Weights of a small transformer language model: MLP 1024 ReLU, tied embeddings.
Each number is 128 + 32 x the weight over its row's rms, rounded and kept within 0 to 255. Layers, rows and columns count from 0. Numbers have three digits each. The size before them is the row's rms in percent of the matrix's.

# down: layer 13 MLP down (transposed), 1024x256, rms 0.0353, rows 712-811, columns 128-191
# up: layer 13 MLP up, 1024x256, rms 0.0514, rows 713-812, columns 128-191
down712 091:107128175191142139137119157115097162118231151164138143139125093156147075132122141197111162097139164129098139122149095123099095092151138129143148169099121115159145133170178095113120135088105098
up713 098:122114150139125156122106071133105147167127135086091188193187151156132119092099142132124070130077092130080110156175090097095142152125157139151180118075118106144124086128083135141131109097144091
down713 092:065125092105152103115094194147122149094159139116119118155091122095145123170133181150144122106146089119170133079133093144150130129037096095194122116153184167220085121138131100061101169106118163
up714 096:147124173169121103119169103120150185133077150122106112116201100145149133139153118116125148135156127071140127110122200071074109102076135134138181114130176131064140124118079124114176151077107106
down714 096:094200137091112198103181141148120142100129084144143155136176114135114189080099188095102068106094146166070089132163117137219142133106174151144114108079118141152156101126132046082159076113113160
up715 101:079124160152135118152155122156130136166178154178178162118109111101085117161120177057147138070131116153086157160136143122087104128125170142122121161083155190083153149131090050110134151148095151
down715 098:091094184098117143174136141123153118109088140089133104141104164100101096085169178160085118112083103156150158136120164147129090110163117153154102115121146115103136058116134153124155148127148111
up716 110:130079104122135124116063133138154119126149156132102157173095102178108154109113196129120170115138134128115094099133134142139103108106123141149150083163168172229120160177136125123120111122119110
down716 112:128162055101105128123121090104157121148107137149122107145136112156133175119196102125158164112092099184121096135151051138175168189119135091076119098149137148112108103156165140179079129135096136
up717 102:140175117180175146073119133128131097108128131133119148162150131151114119110159156091138157167157109191061127109112110150099124124150166147158154113113087071063113166151112123119145094059134141
down717 096:140155104070048162226170155142174146149131097093115127137147115134108122134130115126138071186116035127138139154137102103127125152171107180145082134115145173160110136176116155155144164149087128
up718 105:152162119139118118082125105117134091094122175037109172113173122062138132141113163134157131135152068105125134111122137185188105130171110110115132097184108151115130063141153117121066144111133097
down718 110:100107127191125155177164112150145204160166112177114107100097136166120158087094138102129149103143214092152099154136096077135161093104113154163109104130117133149188104124121143156180164126188103
up719 087:139129136130128119102097089115165160160177129098158128132115126139159149142079172128173131124107071129150154135120129105066156108117121162126136093122111149058195174076134148171119166143078132
down719 087:131126165174074100112144059116149096159150110141134131167142128136138108091208085111126198103136148149084098160139118138136137158069135182079153080105092102128108104119097171075116120093110104
up720 090:144161141060101080133156102122177096113048071106087131163101130149149137122088166114153129153140135147129106089176049144053180142134125098119107149112129090175138082072085110131112148126115158
down720 083:145165178119143102187139180141108122064117156150150153059130158124050100117127141159085145113103084123123170121125152097101107133103189127080176121068094129158134100087158115103119123144115121
up721 098:117117134133136124138138103110176081118190148124118116152132138155087165130202145100151160130178125179038085116123206185122136101107084145113111186128114146129123128168113135167160140139111135
down721 101:100133105111098067177146129129095097092078161155137182136163086129152121182056143132138142112148131077120180168139079065100115092124107090129132139122140077189127134182090115212115125144132139
up722 098:117118152163148125119184105094095124128123204134095096138115088158138133159127137136150106072188142110081164175122148111114128106102179143218147128118102139081107131120058139131160120100156126
down722 095:132175018169088142140180086103121148122117112127169149127139169140178136095109123129191134135129101154072123134207104099122100152158150059152162104171148109172127157128127170100171097085109163
up723 109:147104117076083166121112157107172108070140115065103186066129104066127092167126140095125194139096134102090106133117154170099151074104131132136123037108120184083067176196063143152173117156075125
down723 099:143134116100094094149117113100188132092118109146129089098130132129168168067121146141176104104155177147090146127133121081112129113128097101092099111088124169098101135162138118088069105138141196
up724 105:152111107103158079089085118165165039076145140171113142170207165109076128133108142074106115111141137118081079124159130176135128127089082175122169074112170134107107076146136113088111152151148134
down724 100:111185141127143110127092107141092185177125084091110104125121151144120104101105103118096074181173080128143143154123133157061138104148113095103092106194144114148109136127127104107100093118136095
up725 097:121126140124136118159134136142148200108153129105154153169171124139111077124171125200116132178081100072091098186127144196132067150099118111141173130046111163112139165136155129133145129091146138
down725 100:184151132195089158138107135152151101106118124120128122110123180113151137105117155128113067127107102121126145144178094158111101148114149115137164124154125156182134163128076144096079149126076146
up726 107:098104142060171189087135130110143117103063101138090124123155103163157080142145111177081146076120144081111137152126126116128223080152152137134157082078114098169119135109102097121145183055116147
down726 113:155123132111168163145104199123102095085108134098146121115125125104166130116111170082209128135188141127123083113099185035096183117071121079154123139099100167096194156171123100134110072105132082
up727 102:123125127098093131083123097055119150122133144135119101175073121116160112126179115169114073089121114121088160087165120132096060184165129141109118149106132142125161113122117098086147119087151131
down727 097:113092200165137098156122123169188138152150137100064079112127138159094210195117146076076115109129156148119057132117127102103146106102132065152107139144114135075072095049099135150094173116090126
up728 104:102104121117134109121109129170175059017098130178132130118169139115131107173065148109125079171133067148106107096088138129146102124156150185131073118133181047043133122155106113114138198146142150
down728 105:147130147165140156109050142125169157101181101153107067129158137134156162141132101170174070119126089153128108140122113122155135158152118087138119104167170129130134104154171086169129156116063141
up729 092:182101131129101118096112141169115063116124208138210170107157162142100092096129150119094091152103103090129101093096106145147159126144167111149185105136167123088145103199092125139108151041158138
down729 087:084116143073115096112168131135110116142177106099130104122139088041175093114122106122129107120150115148072173123118142133166067096119063094136139218112135114143092108102061169102215080082129093
up730 101:106081142113152134106085111020149206112100111165143107107086154144104186115062118112165080082148103121120129112124118175147140159146170107153140126106105074116112129106146144194096163145124121
down730 095:155122119124118154111096108131129151178157074071146159113118138108140106176060131076137157153147138138128171120151169119153127139094103147154137149145168114140098154121132097098174175122126131
up731 097:121108117111098088150090075040137174155121142096093090146125098072065084094070113125123143136131137088128125162148151165114079115104169139104176109094141230130113119154141112050146103123108166
down731 099:155101125178124106098124125142163099151143049126091147099085157225119159099128168093148058102126051114131144092124119115137076131153145123147109179117179109121130113044091159112147164119167131
up732 097:104100128117145133067103138093149163111049141160162131101138128121123087117122128178102155091151128076169146128141139138121189067167143141195068110187138100185079160104144140164128133131135140
down732 095:178149100087174096193113127123095106133119112115058095138109152106163104080130136143159101102156066145100096151168141124124093119130108133179129168123099097136144190168119101104127072138092076
up733 107:154112131108131097116115154113138145118147144186094145169127134109169093180077135143118165136125140109063088116067119161112142118170123121106114147166154116238114126161100097130116157145144142
down733 099:121165172131146175144139120131123143187137126098180124090136163135117089098171130131091140085126061128101131122111095129144121149093140144113119116103123123139168129123146119157187150066151066
up734 101:176107160149172110117163137132150150095145193159120156114111140090130141123163129130139130084171148090168134137122146098146114119212120180108179127170136114101093067122075114069196152114136085
down734 105:127146124123104186202168150106168133191107152129169170154181111180144188122106143144110098159055170127087043089111134052120152125098092139090068118163123177167111065120156091144120099159151112
up735 105:116169127149144165091086099118169114188115119201140168207180116145106109147093123124131155110134187110155126109127177142137155152096138120140128110037110176140069154168128052140153104115114135
down735 112:169071090112131118103163142095112145136126091153163139118136149094070198116139208121132098127103088167068145098100102128141105173112177143108131141088121136180133118109172123098157154100151104
up736 099:143100128121110142099053135114134159094117096174149135176115148122169113109028095118186100092151123092191059162108153114162102074127114137127147162073175074113136100140124108139154106114218112
down736 093:141137095155148170175143163137088172137121124138147126132112133166116139127121158191113185125087160153170073129131087106094123130133136106124140120149130141120080118053097110066118119122146109
up737 099:126110189165128132131111101124153076113175176049125160112112172099115131105091211140151108109141137103115140151144087150103099148180119185120096093080098112115151101101099093109150165160160135
down737 104:121094098116101126111126117149156092162104092148129112090135134150113127143183143106069186107183149051151113164138122122158144148123142091084148111085109109167126157161117157031109121147155129
up738 099:118140101096081136128072123187153066082104133163076137177158153168158054124141104088122163103160165149091173132140120131104051146148108142111162092118168152071177098171117113122141117062153133
down738 102:082129131114103146178139139072106154130141122163185161138141069150125135106114085125121071147107103204126146151158190085078141121107121141174177148166102074160113111148084128142100095144073144
up739 104:078145182119170119106142133117139148118123156102082130077164182132126178158170092088141157096151135093107160111231155132084103099180137146185134127134119155176138164104152117163099155151099117
down739 118:099153135072197170181075167178141078084089142109147137117062133189121115107115118216095087173125109180087139142126141114127148125100155121103128093116095127090154081177129098137139055117208120
up740 099:141132118120119169097151167151170161108121131131099113181135111151105054129099149083138148140132067105073097130097144140119126149104144161167138091148120139146046130112105136081104120150105152
down740 099:103109134170119142118091148107094127146140134163152105096123165116143077096134117140112215110146095164141119102131113163123156117089106173104093109141156081120144184143152111086156131067064161
up741 101:200121146035162185140176124117172116161122130138147118091141157097134117085081105124095112125157133084128105140092101107152103146108136103187126089058126147192155128205191088140121162131112091
down741 115:162088153203159061141145124123140127115147136161184157133148106136125104070089176151104140099130099163167077143136140133125111152137143110061083162126159168135135162093095116132099135164140185
up742 101:116153127079108167146097116156141179111141146178116124123115146021104148179148150148180159137163105087083094134151185130147069112148137122111080112125175136074105113207101076154128122141151090
down742 101:164068116168157119121122147068158108070131146138125081155125122210129103098161048067111138111130098136176120117173137116090139115171132112143118178108187116156150160122154123183127137128138111
up743 110:127096138150089132183168104107165126114166116094114173143120106175084150112127118195166116125126101156082163115156124145188116121129140150085189152149098147160148186140125127086073088146157122
down743 135:156100097129107159194100164141112123131192138129149159132101087201072142141162053159086100089117137145130135083086109111140153166176112168104132165124085104118135141108127108089056146163203073
up744 102:135106121159117148086090116101122150116164167158139209079148110072098181156176163096148102157138157065120105132137105107188110132121132171111165129152091094149123079131089132077150113123157106
down744 101:083124133104180143104167096132113163180093096163130086112108086107078147131080128151104130201153073134162138138105115124048125147167123178161124155120132087182143214100152128059177103180093124
up745 109:141125162186096152112066067119138124105105132092130140191135129103158131095097106111129095126143115096098132122131085124157037115164171169167050126132103121115120144117087120158134144143155092
down745 121:123088172183120102077071170104112101154134153136140175150113152146065105109144172078125085109162091181110073129130107139159093144138131112151123168109144112071168133155142108096158183132059086
up746 108:136108183139156144084143148130198137136143123174149167143095158121126091129110136172153099109091093096105109152029097142150089142195144107139119105111103143151082137149134106192084116094124153
down746 123:147183138160126128095093151117157131142020147138133139206148151199092180088183172109101172079102106139092085131155170187092096172135164143090130104133158126111133133116142154135119126137129108
up747 103:107087132119174113088166133134149117109164132085120142148178103125097141097102125127097163155166134146163111187157085161052145142152131185152140068121143154087004073092131097124115131095134096
down747 099:119109088131114227137101187137097071117105107124089152118085173136086114093132114173106143184187100168159124083110093172211115146112146143195122199078144108139122113132131106159129124091083106
up748 104:123148136091091184134149113115134138141045114137129114168092113125131201133154183129154170097105042074111114090132128153079103159168180131193107095136149114111097130102111088118146105109151062
down748 115:106136128063109113143148107092167151174110133150108097114121107082147139099105084149177126145149123230097154178098103123125118149123071106154137162165095163081131124117101119134128040128141117
up749 093:108149147124109180110193165121138094145082166163143183164149118126138115205162170138168165150113123150119080091193133125092085152171134123121165107134131114159132136110121135119130076196160171
down749 084:079154164078167105191114133186067149103124163153113135161107184185133132101161090122145132137116117134097176122121113170153148127147120172155079096089167134096095122111073115174139140134175118
up750 093:132109155145091128125155142115157153117124098124137118137110132146118155121178167117126134116097105191116089113104078132144138139139112139136160167115076086128108153110169112123182154114128171
down750 093:097128119103149101114141164163152147101149204125190107107052087141105107125143120136154180107146174140094176159141135147107096132086116100111154144132135143152079085120160090081082106142148176
up751 094:132123165078164113123162134116115108070161133161098109097148130083092106152106113140140146158122080141106089150100173159102112095139165184140104153137179076114161067123094120143160153137191095
down751 085:157087079084177137123145144144125059105080136146106147131126092146113134121167149108165112155166125152070070087106136131114141137169114105194120161130169139161143115124117131071125149080120127
up752 102:108106168117124108080197080096112124120124152114112127113119101184155133145094152127106104176195113155074139118110106154131147076130174128131136118128178171139164154121132110146131121140150167
down752 105:120118128119082099145117154168106144121144144100208140120126156105120140180115152122144180115122185113131123108089219102096155111125110108153098147145140154153132103169122098142083181175124141
up753 099:125135099112123120070162048128147112120123154136089147094167175113132098089147103079105134086141102125097091105093123167069147116139133164174218103106128104164107157143109127106173115085165136
down753 097:125121144119135128171179118124136120113173157119129153098123120076109065151135138154147084094155130159106141130148148068098170111162164142126097090167138148174208113084134110082054128139111139
up754 101:169072152166107115148115108116137117092068170167039155179125174124119116092146087088087122188151106169172165123139142119095117144135151156132150143123103133128166143145079143104142131133080127
down754 100:091147141167090108093051134154076192136107069132137136095148162167162108093151119163177164131142107113067134128091103140116092143123120118164134175142107049133073141185120113126126125099169121
up755 093:169130134153082194086107181163100137121088102162133159118070068119112136108092117140161176187135153142115129150084124123111063190130135140091166111127051142162110173159103153181089131158169137
down755 085:165133024049055120127044091137150149138109147128101112130165160104137091134135191139152069096105152085105146149105054099128062134135117088166105146142169113120103124174163086118115159160130162
up756 099:134105111111118120121179053113166119071093137111089104082133085103131104135071135148094129104109081113109100182160169130084115139131176104102210121103129131126129084060137123078133133112149136
down756 097:171095141155067135140125134140093134187110130190145141124088146167068116121151101072107131139149215123122130122116104070151142140056058113156130089080108190121132156164173136165135153126090159
up757 105:131080120141131142127132125137137097096114154209087136134108165113078191155159184126163117091130142136045143119136101114141122153144130122126123163160145076076160128098106053098150105105152112
down757 106:137110143152192063150120141141127127201134181108130111155132123116122146117143137076103116109161159133115099172086091199124144145044143165138115133158111167135090119126132143160089122089169138
up758 105:162104161120074121125136171108153092189072077150107129231226144102153102147178109094148137046149118098110147158194101135098131089129103170144102131061127088104180172109118099176216166098118190
down758 114:106032119146079202164147145128144135134125155156134147109136121205203147173132117125121066175115143207152159107171068160142134134179115101126129097145090151024107106138110128204090114125121152
up759 098:125138213162142032164121095091119133078119091073099137105184108148113172096123091169094143142094129095178158166104117123112148130144159188161149194093156155147182055118146118141082129086150109
down759 096:165115091147117093055097144209125094134105119107141064124128087122115099166127108121131121082095112120131160089160149175092127101119083150153123071131089152176133232075065114149136127129184154
up760 101:097123156122156117126140073124080148126108116107112118139098111096145081113128141124144191154117093091113179123116075123145130082123125165172112209185100154050124208125093123139105124125085168
down760 102:089100099167084136114142129090115163042156150115124117108132147133094087128118141161125098120154149154159101142125175140125123095171139086121161134166143187028125163098111101126120116127121109
up761 087:101075088081151140123133122118086118124096145145076140121140128138069134110100118084121139121177116149100179117158128104063085144062110124222176077142093143095193150159111130153125066102159214
down761 083:093069159122129159165095112036176132115111118095093163120089166174195159157155176146098171106104111107083093149076120113116202093159154121150113201164103156155041175129101108137075177159073105
up762 103:137143147185088152137098131141131177117065180166101101072190169164112128123178140157148174134128055099104153152101150138113130106167115200119105090106155222153139135071119152148125137105110134
down762 108:111104143068130088118164086127098140154155131169121087169101125198126142152094119103160160135091088154126166098086109075087102123083104149143139107130127161172138067140112101118188145116124145
up763 096:106091164111175133121085092108153154103161169106156222186159093174083166182171117081177129121125116157102111121162055105113110043111136129116165141080162138142098069098145132180105122187068107
down763 099:222098157123136119111121179147166125098135144134074084177032121150144172107116167146169086123070110116100148089105148118075161096058122133099216151137126094121183144145099083193129191101127162
up764 106:137108221159109159110111098133086077092053114113185117114162049132168098133151098099148100093135069072146131206097110142156144184144091175146118142119190110157112097122157084118120181082133151
down764 105:157122132109157098171119128120138140105115122164077203108153142082085144106086095138158115096083169136139094136103119122048204111117119077123150102137192149115139131144117159146176096175106106
up765 103:113101158150121131142105151088169098159065140122062180178119134173120208115131171104113152114127089119152116122199084125170129160077113134147137069077183130163095108112101101148153160149109171
down765 107:089119116109151144119070097162122182095124167172199167141161095145078102107083141155096082113145133125119084117138117157173154165136151192183087120161083124166175133028153131107116158119114153
up766 099:067165092133114106102157161094142114064147116116121119122133122123119073151146134109085104109187159113171075110193098131144129085158113109162117072117129103115122089081064116087163098159177132
down766 105:071105106146078145112145113121115115117160143165134110107089126136086134104117149123147174077141133145136134080151186173153101180117141074134167148043112142123092158141160132146139165174110142
up767 096:092139117122061146149105140180102206148031119200125154193125147091124152061087087170101184118132123089151105098124142151147094076145132155122135114145184126155167153149100103087100091139148122
down767 090:125124086162136086088183089167136138102119123105166148099119156108109151173153134141168126112133060138114139128073096158122099179108146154090142153140186159055098138175240138160119138144120082
up768 101:080139161136131164159118142187150084166160171163134171183140097174087137115092159071169108139133097098108130080179099141146142097197125121190136099145076091123107175172120139139118093097075110
down768 091:164128136123055153096149128089188101131148111148151080106132149124131142120131140184080167075141096118153132139067127187147094171150134130161099153092186186155147113119136153113132132121115099
up769 096:160111108198169130144134096151145126123066154167119140159117095097142058186100111060223122108181096097066136144090142162097108186164169126107102094126139165154148060163090096067111151102120124
down769 085:147117164174105118139109162105119129142174174119146137081127169045097117098172128133119158090113153134149160125147095134158137078114141106103115119151146125145186111021123173108161139086167093
up770 101:146088120148078150057121135092177156110176142165100135113197195135123079166156099121190092151158113066098100095111089149127137070080122140160139100102116082132171119064087155153179114135147166
down770 100:147083158135091179131136131189099209156150127164126168113132185146068102144141181135130112132105110162094198127090140128125148102115118165125102112178156104153143138120138142095121183133180104
up771 096:106092146108142152071089149141129154161093122089194141153154125066070152156120114121119129164141092131158118107173117105176149177157115162177141192137100137072120137095113114098229133123078142
down771 092:122118086115118085141096115087131153152166166118113086129107062141129150144108101104138104123104200110143161106119080093118098141171135149153114120140170130147156086108120131160173118127121134
up772 103:108129127148142175146156169124102099123143169121171121169137106169122131154084131152101164153139108111113096120155052204065131076100180140167125144136108125177052126164129110111175132139096073
down772 104:154138140124120162059109110103178147153188121132152119092136085179110144092112174131066200111111088155131141137092176135136119068133134140127173088123126115115114138137113145190145083087104190
up773 095:111094087098168145123098130155110120137157105119141185115186115095153148124076145149142177184148109139140119164131078092136110151112167138194091131082123165112169245137114134146140119154146113
down773 093:081114165156111065135127147137164134089123092126072135167142088120052112112142173129150120108167107059164116159092116143178128115109161164097158159151141144149141110156139141159110147137040161
up774 093:156127224102103107147048091159119143100146083102082126152115155093118158154122173136137139123137114148113100112102174109142106186131136097173136149134097124081099168107130145133107146157084169
down774 090:090151161103069157145107141112126128164117114141155092114127143097152125143182114165107124137109066125146123151168155090129140016182130155137173094168125179153109137170154220105163072123136133
up775 103:123146160142138145091111127142208114107073158092140191125103119051133188131091097196160152150142094175119148134131133121131152100129142139136113102135101162151126108075148118177152136113128148
down775 112:056147141130134164192154128106057103138151104175130148070093174152122141119074109177098099137132144159103137152157163105114118135135126076108113178113122170098110190145114101179125063150164134
up776 093:145157165162097116169071132097167137058146122113096140070193172110139076159125103130075102085130124140146145170092149130101088131127116156139195029096104105132115106152151123195124105178140154
down776 091:112125136132154133153098145080122071125063166170137101148118080158071135152124107108181195165160104147128170058086143181163137112138151152152117114143111076097102127172166119098170094034169163
up777 101:124117124108089106135095103107164179156042178138158112135115111109150115135089115168135131174153141116065064153162171144155113114136141103151095141114097160124155180188118152124125146143063184
down777 092:114170124112128149114114107149138128092202125116155144043147183111104077126134128185110134149143064168154135090129114148150115141151152093139093110143146096113131126121108148170124143129152142
up778 101:098103156120093085118094199133194110070103195156086089145142136124141135109103095117104157154197114117112133119158151156073145089119109123174136175154114148149144121131134104119132163133135226
down778 108:097152208144158168159140090109135122138131169104116163198114137085117124145153114085151111141074121084101112065115126094104070117143109132161123096179146171117106116127119100102140098118131101
up779 100:157142141140136108064082140099148154133099073111179111109177128135138076152145084113106145152174092112111152114101121165145110133097127173131070165120153075123162125125152154102089171098133160
down779 105:137088128109085145097103135085111083164126110114098150136116102174105126171116156185128102124147162080085108155123130148068158176163103162100161144113131117140163160120130216123121128116119113
up780 102:140129141101152131049107131139145115059130106156114169117164176095148105132108187149134109135148115093083137136133094163126144119151126133121077098172173170061081146120154069133088118144064115
down780 109:103131167190209122119151125059151160126122154107133093126100155170121142104204182096132154070087097121118087105093145134043125181072126146203160174150081042131134133149136167170123056100132144
up781 113:112109135157136135106064155149134137103135127082170181203141127129064102155095180122185087134114065084148115190172132152146130053135124196109114081140142087140173075125099145186097156114113078
down781 127:170181209140096130123123162141143155120096126088128141099121125118119126096106139102119146115115109170142150138187090125129144123092151086074191136172192095143211122162120052151129137115146141
up782 109:146167167080109102069162122135155144051167123085093219138078107165122139185097157105155074141149050109107105123066083196086149161137197119115104132146129090122081043080126101104106148126169120
down782 095:124182131147134121120125147120123130178167119094122125123116112137167152141168166137119100150127049179151155134122110099129132067120151151118117129161150205178148117131118138140154161090093137
up783 094:127104086112127153097101105131190151074163153141054112095120141105152106173164120124085128194140113135140125103091128175134133203111139106133126099069079086142070090111093105139165154150069135
down783 095:125194144118152085078140176136114107146104202156115146105119167196140127102134124059134187082104094087160177112171158159114140114091115113106125138117163154073132137161134110116081160093143144
up784 103:107124140124157151096114167089105068114146174144110131083128165069108089115108157112118167070120141095063060125079200152155131143194174177160092163183144136106096118121079135088133140153167156
down784 101:148132131149145151122143163109127165117073127122137123140119118164133151085103169109131066172149147129178160054068149117118090124082148076120154075102108180212176155120075130142145135199080116
up785 104:133135077120150113083159097160154145068138109126101145102183131162069109138143120123146167137098100172135160141121101144067118155087137115127184082137077085100157149146121150086146095161150131
down785 107:124130175121111117143109204164130158117118114197137110087100117095162177159133065125167092136102079091150118135072157098118126140140117189108161127138121123145127081155155093148132124203113198
up786 107:151133171157112174139097159143133142118096129155142107111136125179117114139132160133137105045180101103145120122135088098157110077142124142180151148083175153173082149145023126168096189148129168
down786 120:105117142093145139059177177103135104129085102116087125112142174126057146130128156105113140119147165096181129089046154160114160138073151144125094150109140110197119127059157175167131131136148137
up787 098:151102087125091137113060116128186137128099177160083051130144140117124147084143155208138138078106107154127081185129138134109137136162130117188142139169165188160067136092117101089148098104153119
down787 104:129112074133132140083141169077083159126174082105159130134123104184149184123131124029095070141114121130145121125117119099145107129158150145197124107190074230163150203105112179099122153137106155
up788 092:130144114147094125118119095131122057141165147076099140188109151107099042123153174200115165156127160136102126160110141184139113115066123123164087172176166114093133121074095099139157141111171173
down788 089:147094125110158179103140109139187145170075134138109167128103111112166140190070125152152128099105180103088147112102157209138118140117137088102132176081087123162094104202091149127108120088127121
up789 096:115134176122111115099092111115163165073141153166172079166148154102167152157077126118155118094123187126176154134161144100097113102190103132078153118175137152155058138056128121136144119123133074
down789 095:170139186166108141126125130125139129094097111117113161135113148074115056127128120143093137119110152141156049148140173165137167085162114114148123112145131126137123103126127115198141103135164124
up790 111:169128118113065127046169143169153077080103121146150133132162087104123144095155158125145147101116125120115115134119145158156152149173232187147118132112118096118070173145128097173188183164181128
down790 103:128141073138188156131130123096240087149103060092146122109137195079115151125116149164141113073146106114128107150117131151128145125105112147137141169080099129150121117116144141108153120078103130
up791 096:114135116150152124106111142099152107164117145160121116140131158117104098130106172097190122091118110117089119149121179098166152116169093103145163106173175117094100100167094075035120134142157143
down791 096:128105126144101156109162142123133084164148090108141210091102152104129150190123122108091169149112096132091152103143120135120111136122158111151060112026131113145172128050144132115146116093093125
up792 107:124118158115172076114096077135100135139148134149078139148143101111147155137130184092083152126134090098099064159157081114127129184183170156129157167083122144155118158129103065158111088135157137
down792 106:148121169133129098095127118124064162149090158117101077119174122129081167135091100128153132076156187102145118164125147145150158127119094037191115105135124077094130116140072085140100132075141158
up793 109:141139127086163115107158101093156093147101160100158106204125113106147135083116080126123161147195153076134106081098165107140090157127120183093109146158098191172105119176131086125103177091090087
down793 131:116142115120172091161073105039145144144148099119108130080121122157127132124140140175134093127119127156144152147149096099109111114066152063132144085062110083178117137083167166176199110070140114
up794 102:108091189160127141047135148085108145093142141164111086171186153183106124113066103082108181190128141152134141154080168214143154168116160144133131143064112101110131143161119133086142084087116112
down794 106:139133115151149093112093128152134132113149125161104123158155101162223101125165112150096163187093119089172184147082164081046094098163124135100114112128079120126143143169150046161169135119188107
up795 093:152145168054096084111120144138140132134152101149107117092121147182111142138097135136133095190156062144121149077134119127125120156102147124148175218051089116105054074121142083190077135092131193
down795 079:218173170141110123123099120138104158078145156139129092142170082111120137146088133119114133111165105156121106115152115068153156156112106118085106115084126092145132059186155087083111158095132108
up796 098:124097141087183143079067114164136128095171187170086134074168163138138090112150144169104140131212093077059093137121127128105112091175157117086126071134093168155094192159108144157125117120163111
down796 100:114131147136142087143139107166101141135129143155130097086141081147171167101146111142137109149131105163152142133144151058166121114152146012154100096153152175119132112131103096142136097163153157
up797 103:122108177126126163095108131067137102078129149148102179132145127138135134115104149085108102142130093098166088116118137121123130137114132103172122102108104086142135158153152089095204152161146137
down797 102:100158130129151126177134132050157111125138136127142166135135150098112176138122177094140156111099136139124130156144093141114137140106116123115145194149112127148098155103117108154086145116096214
up798 106:125085140147107077113065122138110077069094144122104173127091163137150126133148139092141089190182101132121138187180104107159100071117096131115101087171144145137143078158087124083168098130103092
down798 118:094134140075154154167068092129097142098132139131156148105186113149127101114132140060147078119145131106167077152094110119078096132111138159158137141135123165143138154121097141155099156093172159
up799 097:101148130052134161095159173125148174108126149087154156115080172125082137093094169140087171128146098137069138147108128211095081120111150101162118134162061106139120107180150130168131110110153123
down799 091:089063169105111183044121100119127054121142139140107091091133138091164133155106164137149053182142097126111056152119125120131152124145120039129117191135057128139131160142157107133095127154095137
up800 090:121168173168104151122077074125184086083108169133146155109121124142111131132072098116126161119108041120140157120107196178111144125115138123074212162146069133092091193180159107068135111170147222
down800 084:135138120121195103169164169089128113112120128139177134175105172149071166138139185108130098117105132111126120078071078106109111129076109108091103120170201103107161089097131191156121105162100072
up801 103:064151088141094121097102117145158200093116161194097138127120155183154109175133100141076155097164076058185155153144159125092087120140092131118159190105139128102066127106062140133158150185124140
down801 108:132152107080108101098089086162178175077156194137151116127171114094098127148118132154067131155148096117153092100121148134126140138096093133116150141126156088138146146089068102159072094094154095
up802 094:159135154106165130126068169103154116127158131178124187172068210070115193187124152138152065081127131126196101126099156132150132096132116152159158135104084134141119128115151069120124108156101105
down802 093:128129120176113074173168094100121181086126096164047062100102091201127154074098093071140154131130114120121167097143135124143152157125139130107140130166152163162137141090172145109134148092113144
up803 101:129122123117141100119085120126101098125160192126096177104185073107153108107120100139093115121158080090166152168182123106124125113125137122137146170137071117095154139117116102190123127157085173
down803 099:086086140183116125148161187124128141073150173135168104185168130174139128120118158184146121112108096071095084149170151198119071132109173138137161115109144130137093087116153115157135117105125098
up804 100:100054199182111096104075031125134146135126139124100124162151170172135116067115113161136126092107161119143133104135085111156134170129173140142163153097097145104105169057104093159148145120175131
down804 105:100145116109121149183125163103147135137110084149159187181112151112072120163146114076202158078155141090159129135125115164081124119071113122116090152110040179100125101117100169126163132147116169
up805 116:174141169132105163156135014128218094116108115135157138087110122090124144133119186120143133156117127091125118144177143168134071099077144139111146170150154128114083178181142096113199083104194193
down805 121:164184068121144144059041181136102148119129107178109112144096112090096119179124066107069119124180154128094148146161170092134138121125115096176112153138085095129097114153123115107122112165125132
up806 101:086099088120137158134181128079115088113209136133113136105080077203152164136158083079109159119129098088116098145115124163115067137188137181165132137176125137180119090166136156081171118151145141
down806 102:157177119083114175137089138105104181129133100122107155101122179129077179075121104201114123085162093131179098102226105100143117153123116024124165119122081185149133126098189128141121124146101070
up807 088:182130113094120110149092136140159142166179126137157122124158097099106188149121132137146098200163099121161155081167130177110086188111144125165134131101079122149107126123147132155096126122160086
down807 074:142153133108134139227158138097092125174149115095165092134156114141100158116105145139201105152137090057136099157159129132102130137109133059102173130106135124085116162069166149160109139130093150
up808 102:103106115128117177162150146146166115117087134119158101125144089075139141138156158096107154086103140095111163071121083126133077196139099123127148126109156151054106093110133159094120136141111048
down808 101:115151160108087110112154142082070172159141128133146194127074092122069056134122102143148142109093170141077110142107155098159138165197136136105114140127066168115175146126125125087114127110141175
up809 103:084094158157098116130102174131146098132111142166023126142175112160151138128075123134108110146131153022106077159147087126109146111168128116174136128125097127111112171176097130138159173110107192
down809 091:149112123127105151172141041143161128090163137117125092101097112151061126094096119154149122148114114089152202119110086124127170089144148162119070096132194109109150099126160182151195112174146098
up810 101:085104182149075196115159149127182143107175175178127113178138071133159076042163073143116117141143188077108143112102145156107126146153143143160110094142080139129115126069160136096159120073093119
down810 106:136105101123149158104141160116131143132119147100214145130153132121091161142128073153172146196127090133115127135131124108151132117088088185128132103087127113110184158155154115156073141122142095
up811 105:100077103121147163094134146129139124076108075143084162104075099157140144071137118100184129135174092096137148120094091159138091094128105078186208169121102129224088130112099141109169117125168112
down811 109:125168098152146081172119156148134131077123165141185141108127135094124189101165170152088089100151116141167128101114145100071173127130159161083102130163143135103216147160145102103104112174094054
up812 098:131118125123145131095083128104160159095136110092122051087139122105128100163166145142151083101191136162102131149102051136140129157101110130146122113118089115086121105101100072175109121117141167